config = dict(
    intermediate_size=1344,
    rope_theta=6000.0,
    init_std_up=0.0448,
    optimizer='adamw',
    beta2=0.95,
    max_grad_norm=1.0,
    batch_tokens=65536,
    doc_mask=False,
    dataset='wikipedia_en',
)
Each number is 128 + 24 x the weight over its row's rms, rounded and kept within 0 to 255. Layers, rows and columns count from 0. Numbers have three digits each. The size before them is the row's rms in percent of the matrix's.

# layer 6 MLP gate, 1344x256, rms 0.0764, rows 632-665, columns 64-127
097:100130157113119108136154150165101129140139166142112080106125152139117092123112051133174118144140116111138106180109101138113148121099131139126149126132126060139060115131146118124126135112167134
102:077130082135144124161154115132136145130148141115111135097127109144117117123123090133146145180135151133190137131116117096127137099159128125111158140107151113108133152174112133110101105121116126
096:101127193134167129112096127116180146125160169136116105124120117115121136124149162112091163086119109107154073150114130129150101103131146171144156118138088085155138131141141114092141125101105137
096:127177122118180114087128147115133139133175129083130125113090139099137144151159157133127133139088162133104132078139116139138146145177152139166157149099157126130100136178119115151090165170163101
104:105156114164111108145101126131107136153130144141142125132152143092079091135152097132117109125112141127123121113116099132077129141167139137174130153143163112154107172136102128148103131146158149
104:101092117088142081123145166117200087128163130142097172125104168149102175091164109113070137102127148097129110139096114130137139162083126158119109150147115108144175110147088106109098113094154130
096:115099125126136129126161153110142155142122140145096172097138142120157110154143099119107139113116157104116118136179121102115140124131166118156122125111174112127112150153097130159123159138105116
094:121144120139118158148184090126130123136140151101165141116129108163155161155163101126163163177101122092119156136076130151152143113093185125104103112127125146125136140173152131103104122120043123
097:100169155149186125126081129110121131147111146159097125092084168168106141183138116130134145128112156163105123145116106179143160152117130134102143142117085119093095101105156102136084102167166150
105:150116142110139127142158142135129106094142167162087123109111115130138136148151130111120099190109115136132169147148099115153079118128132153170136127134152143168119126139149102059138116097148107
101:162115145110107091108098154177133079154134128145113116145150136105099116112152089102146077136117145105131097164088098128106100103118110177128135130123112105112084130159119158143145124121109155
100:111120098123094113122123118104192123131166119140132136123126146111083129146137117153100139122110129114101122132116117125136142173149121126126146142106157117110128097090113145086100117098128086
100:125128142127155112126170147107133125146104134086091170125156116096139088107155131144103131141094122132140096148143141152136143130107168110129143163108106102088094142132137158136103129112108139
100:127150142144116116128137187161112105176095130134091099125155120112091121114074108147126111101133104130122139100140113122112095139094096153094151156123178069105121121113126126092109139088148100
103:136154204095116161143130115105160143138162188138133158139174090134118160139133122097095065163090171106121146118124125089103115127104137145141138118091133112132097175133151142097091126141115145
094:079189109140133128105127104116139112150113101140099138153140125154140089118106105116138130192121130151110123161115120104105146159142107124121130163115174111153132132117117118092101131120131078
099:126103144156107143106161150110124132120172130146129104121133122120152092126124113138151161145166140084121159137105123087149122128112103124147108146156123126086108145110162090084109108086087139
093:087128183141130140172161135120157130132120192107126156089115118110097110122111123113148118116106130146125127153098148127107139131114101140136121147075127120118100119080097118094112153149090148
104:149187147127109077131145144090170140113150167123099105068101106105134131143141103095154096145101142137123130110096123095143142123158117142127158156132151153155136099092085115117149123108157133
096:086107132103112124114135103144096118151103178160070103104190105098140142103151127136148164120163144116129144118064093103151129104075145145122112135142128077115125138112139128131121146155148125
103:202142126155128127112123171115152102133148123137092152116128132097140138121117079097084120122119155123142165134112131156146125138145143104130121118114110126131094124073126100147110122137155118
101:126138146114155141128137140142119099161147158103160135101162136135100135100111115134102108158155108066126174107162135146093146097112154150157159150132125154146131127138133153141131152129132107
104:167125166137169106141145125112112120129173146170148137125122133082105129124131126105140098135094138146100141125162176127119112107155110114158106180127104113150130108082168106080123093082159118
114:124137126136124125151153154167158135101172098086094096085128089088090179160128141127137090196105120160159126146117106106121158130102140158120132106117126121142098125161139131127075154090092132
109:122096110142138105104119101103150133136144160083153140129083130124119117184135083096098112101131158164121120112097140071130113138095154154104150110140138137111145150136130102113095140132138133
096:088125137105088112103100104110111092122165115126148148130133166145083169159180124143134079129101109109120086127114112125123141119126108147135124129136121124110137121079139143140132086133138086
103:159134115093141125114120142144149169148130146149128167129128110140143122121160116114155084084112174109145108121125109151143105120129159132165163130090114145139122106113135097133102107135136142
096:087147159109165136114086169112121144106099171116117140093112159141151113122091151135122121120139072138140107121117154163121171158099142143162133122131120097147153150172128144116116111120086127
100:093084128125133155129157106141141111132157172111092110125131130074102133131122150128067154082141104101126109106118134132103122151119108110116100153141128149148112143125109131149118143106116124
099:146100149092132128186093124079089080115165124100148122129114124129158150147117082104089106119137147095092129136162140143124107168134130138160125116114094134156141113128101115134096191092160169
100:149123123146116088158133113146154128143139122134154157131148102094158108109153133070094117128097123163170147128115115076151129133106120183157119113147133141124090139127153151113116128135143096
102:114106115148107114111102166128108148146141141168112130090085147100114137150115152110102133152108151153181127088138109177069095141114088147146127095119146106186145145130112118104123106071078111
100:122143095133160129153138116123155116113105144100085096145132149159111138162095120155133123127124112109146197138105100115108146167167126116116111174127128064135124119134124139094110123129125115
105:151131151145071154128098114144146107176146173092133128119097143145150107146157101126131123163099162148124087152165078096091150085105155132132177110115132090096150168120124145119138164123118096
# layer 6 MLP up, 1344x256, rms 0.075, rows 632-664, columns 64-127
098:093145101129088141162162110103104134158120116107136138091098119098119129143104162148150135132121117128102100167136147138122177131161159135121169087138115123084125094133143131147131127142148134
102:102109136126165106137168127178120149117111149135108132154101117149145104097143114141099177140147125134155144101169120097088134110118144111099152111078133089103116164142104135126123161131109082
094:098133179114135172124105157163120140115164145157165136128155106112114136122159129115105130131127148116130128151106156143120084104120141140152142112143139086109103120104077164117114147125091140
101:162110107165114139117179146133133156150118128121128141160087110143116090104178150148115107154102139138110124134077127131113119140164134141132144132144126158105100172129152188128129106108136136
104:101097097129141138139115094156126124127138102087115134123138178145170144112130147169124135138163121128130135122162132087175130139087168115103130102109155106132132142088132128112152079155108124
104:146123121124154095105143112152132141138083126119155110109134123162170131116041138124160158129086077155162115172159143083166118118129086102158129135132186124177078114156117103121100115159093138
100:121144157120116170099085125105125135150164099127119125108094104097101145108125143127111137119110116145115107119151123160116126115125119142115169135140092132123147135078149131117105142124149153
096:168133137125120129114116094142090103145122114117140155120105132155103099072153114135120114150106101142147127148120119087151142125118130133114126117136111136125110115161049129192119152114142153
099:163147112136097151160124062144102171160161135190131128121098173117117122098139136143115114149107157152125126084122135102154108140167112141103151151115140115173158095170098147115114090127116116
099:113150126087127109104097094126141165127110094141159132099158104119136130167160120106134124093145201075158131109108124086147204127143135109110150132142126074121143103129098155145114137159136137
103:168153146124086146104105136141135100121136133118151110122136118144113127117135126109154097061135169099147112131142134140138120111117105159161130105151116163105111156130123127148153119116120106
107:112104121132177156109144123105103123118114087107145154149134126168142189114110136101171108102122150121144155151162087149139121090125110119122050137112117097130116101123141129149129128095122188
099:120123129152155144135115125136158142139145092112171185127124110123141144074131181120117122156083106134073136133151111072111126159115098124125087134128098141115139117123086137118137109136094135
096:117122149087169132169094157154112127098138158102160136130156138111151092103119097136100110129126093142118139123100116124140146117095147141073140122170102093142121102141143109138127143121118172
106:131108169115126105115107123144113157148136069124122110113136183110141136131132162136170091125162146124133138130150132212063164124144119123156136130135120106146109092159142107128120142089161124
095:149102135120105098161104080128126157146126119149095154139172095185158164112111127156185148131136170169134168173092127100138132112117113101112092128102150131173132117115138150145151085077145169
101:082103107152132087140089142105118105147135164122122132123124144115156175162137144097113128180132107104097112113140147119133132121137170112098117138146165122100122180120150139093139119146173140
101:121118151129129088164122171135122111135132148164116129147107098111117133116107089133133084103153150150182158122142164132119118138099110134084115086154111164118124108178155145162130091104081127
100:133124118147087139152138163142132145096150131154128104174150149113117142104138134122076122110162140093150153190123184156128106144124152118134136158123092124094125144101168139157108116093145089
094:119136103138136107104068152125115125137124128105111116108130132103142133161146132144173134100102126140130112146129125105164114147128170141108111108177126114131114147117134140140139128132170131
101:083137149121143136108136100114106113093095161122084100138131161180102095150091141123120091117110097143102128109104152099076130090088128120161124172177123139122143111120105145104117130116108134
103:107137137112183113118120135126109115137138105111149084157165218088122124109119098064133111124144122107116129136077122142151149165142122109127129090129105099087162127122084136130138106129083071
103:121122146152161138121110100163142145119134074110107099162152088124137122094110124140126127108148145127112066144097110134164178131127090129142166135139128093102149136157120095183139102144149126
109:106114148134190137147130117134139139163150133169098141148092127139167152123102150095121091123189103110113144088132122141150141095076135131148127118101155119110104113150133082139159137178156121
106:162106110127109140108106129117150093171109099099141138129110119155128105153152145182128167121120106139148136174122129165126095143102117138095144110114116133131082127094186105123124079132116131
097:106133075075127111149111155121136103121122157078131120155191098148193162128119123100096118135172121080110167108100119163114151118111131131093122133129105129104138079088110139151121148143132128
103:130099121104112092115132111138139138097116161139113104123143127149113111133135146094117147133133140146111145106128150122115130187117145146138108145149138143142099111103145141097121105115169096
093:082085139103122160089117162139122146116149106117106117127129127122162116153168112123119143095165117139112138071110156146137148150121119142124130091142124105118155167164148124105143134135127118
095:088100126131127133109112129143108127125162142148140136130140109134120113127136131142136143136142119157138114089135087176136153158115061110081109123130152141116120165103081118091145120134111129
104:148139117112122091126135134100101109139142141068142139144159141139124122119113148181100105129129137153108118138116063119088127134117131131121131157153122158122109143170148139139123125118109122
104:100159139136102162117153132058157145107101154168097119132122094141143128158092105132130137148116164160129160126141148119085142128118121107138169106107108112096119135126131123150121146090089116
098:100143109180103131143155085121115169138162118094106072147142144085109134135139095107108129122079107099169112105114167090129150149145104131139138129080082161104153101135135092118110124122102103
099:096102169195173174152122099109144147147113125138059126098110112097119173109110125142108101126101121109129140103129098134149113133133163130157109085113110134112114099140121114111131144119152167
# layer 6 MLP down (transposed), 1344x256, rms 0.0655, rows 632-664, columns 64-127
095:091082115118161090122111120110088109145146095117096118166145066153107143101094126131122178111132117130099134127148132139149149094155126073135103109090170110127136143104122140127165129147118124
101:066126110146164132096113113161108141080130136155098136125105149154088148137119166144140121096127095177120136177137129100136141109127140043124146090119147191059149132157167090145161094130162141
092:105119099122101135153148103147111150140108103093106131150152149087101121134156145133174121128130148140160168121147146145117135179148146030137119140135138136115132150129108169097198131128151109
101:095152140169153141115111132111106144117119199186161126134120154088114129145141104110104118103099134088134112093162158116143110133142146170131094108157176128184133113099140127092128157133132095
103:114103132139127178124137121140100152166125120103146126139194120114134110108144089111157166119175125092166117141164162137129109131139109188097111161137118133095150095109115163129066154088135159
100:095094107097146131144111147128081156142190108146155136135118130122145134135140152121129128088097118091137134103111097135111120126118144170139129145114127153116085107112126152121136147138122130
100:117094167116131106129129109122107153129187132149123133125144119099130177167080131109100151098108098126100123150147142108153083067089131184154135136130110136159167079116144097129116179114149106
098:109183151157172157177076126137155176112141133125172150103086149141117146125143140109113157121133119140152103126131140101149154127121163170112081165141155132117152135195165102121066112110139122
101:109095171147177114164159127134114110116151132147093084118083171158135144130113147168122116127130136136107128147127130119156149122078143182111151126090111127140131160112103156137103108154136146
099:096103121170132138157143123127105113127149118151104135142117081114122103122116131135093165126136131108111150114133133116128121116120129184143111146142109168155133118140152138085125142133120138
088:078122117160118143146174072109130171124136121116106154155106147146116130120116135120133143139140126149135162129154138121135148123104140081122107145122141128099175100110142130124192136122126106
106:179143102137083132097113080126143073083140145128127171059122139120131155137104134135102148160146163136075103155123142118103131107133109211138132134127159146160141116124151122109057104100126143
099:155161096133118081109111100134158181080111098135137122117089113131153138127097159105066138091153128116123118141143176164140129111104134113128094142145145100195157095146129141129121120117135130
099:120125126091126079117093188135119166092139136138133134104148090143165108077133113169112098135129130161174131093082118129131144092108107084171126119163143131124120110130147126142144114127117127
107:107080137132172117143144109095101161124140156112112115111173149153151138107114139145157147142131122163095110115123141150128161120118128188132107105143106079133105135147190083094088145136133109
096:156082138160141106123093096136132143122139124170150130122099136144122132090127153111141158125119108151136116129142128111115104161130132082152116110141109128134115124122135122147200162119154134
099:085125126087122131137130181165161135119154106144143116093105055070161153110124158128110119165113133105133120125123107165175178111127090115143112156115158126119148109161133149114131110152138122
101:085109078166130115122124071146146102126126133151138115150098174114125146129142109109095136099138134100171124087128134139151146134092128204090131154145109097135151157074119114153046112168111136
099:090139136128083110109143118135154126098127127104131146102111116134131110126106105093168140163096110136176101087128117113099139089104097130144124168144148139112093145109155085157144127123147145
097:078109085114156127168167122133111107160141146117147132116119124150110177156144096122141101144129122097094148147114079125149104169153099178098137076158109090109154141124126124182045165129118101
100:178129123129102129158144103113177122107126089135158165093124107127145112132143162150082147120114151125118139110117142096133124119072132176149139101123105132153157136102152153150127139075126146
103:143170154175119112175130117150116179129130151150091141132148139121134125139144119103108157111140172134126141144086097076156120112123113107139119172125128106118139146137101144161092121140156157
099:095184138084119114094140145134120143127060138110123119161096115124099081125126145137119093135143123086159096156128176159094144134104187191101124125105145100127157120173138091118118146181108086
112:132131148181125134156128169129142154129147164082155125120145148110159147085132092136131117148157120113112116131136179103086161129122148214136129088091121135113108108156095138133035125141181172
106:126178108129101123131157137145131118114134145129162143128125105114090117160168128112137118116137122148129098164121117152137141097157140175145118124141112125190099088102140155120132122090115197
098:148145148137138174153108118152146126131094140153132159095084092113115092142123125099106146114079114157144140140120113170142154150176087143190137150130136137133153142128142129180078135158093116
103:107145139170077122094102165139126148125135118087172122120155132127136167152112092143107185129091117114145143103118114150139119138123165158137150128100145157133111142108143145093171112123118147
092:125203132131125130148115108075146117115085118111118102146126119138169147134128161131121134148146139135092083102130121117131128139144141075100119154169121142161154096152139101064220127125158154
091:142165121154118120138082149103134168091143173098182123138124143106161122115144114148139122117109093136146093101128138161107145077118142074133125148128107138112101072132114127146189095113135140
103:164149117136112100131134144165111155131125121115141114169150127132146126142102091176142131094142175176124118117120113118133181126108149068150140093130159127131142099088092114106097140129148105
103:154121150171150112103082107107129160120133141145143160138147091134143114157113120087130122134103070117081108130109133152142146161114129141128133150138108139096155117119099121102143128155149121
100:131102147155109133180111135147137119183113128116124086142114109150117120122143127112165125135129166132161123106144151140095131143117105120106117146102098098116119151168134116116101145128120135
099:120122125141112112104087127159158138139154142108141162132109084140119118114119171190115160146108093115108112157136129124140122118130129158148147101117091126136150159158135136114178135109154113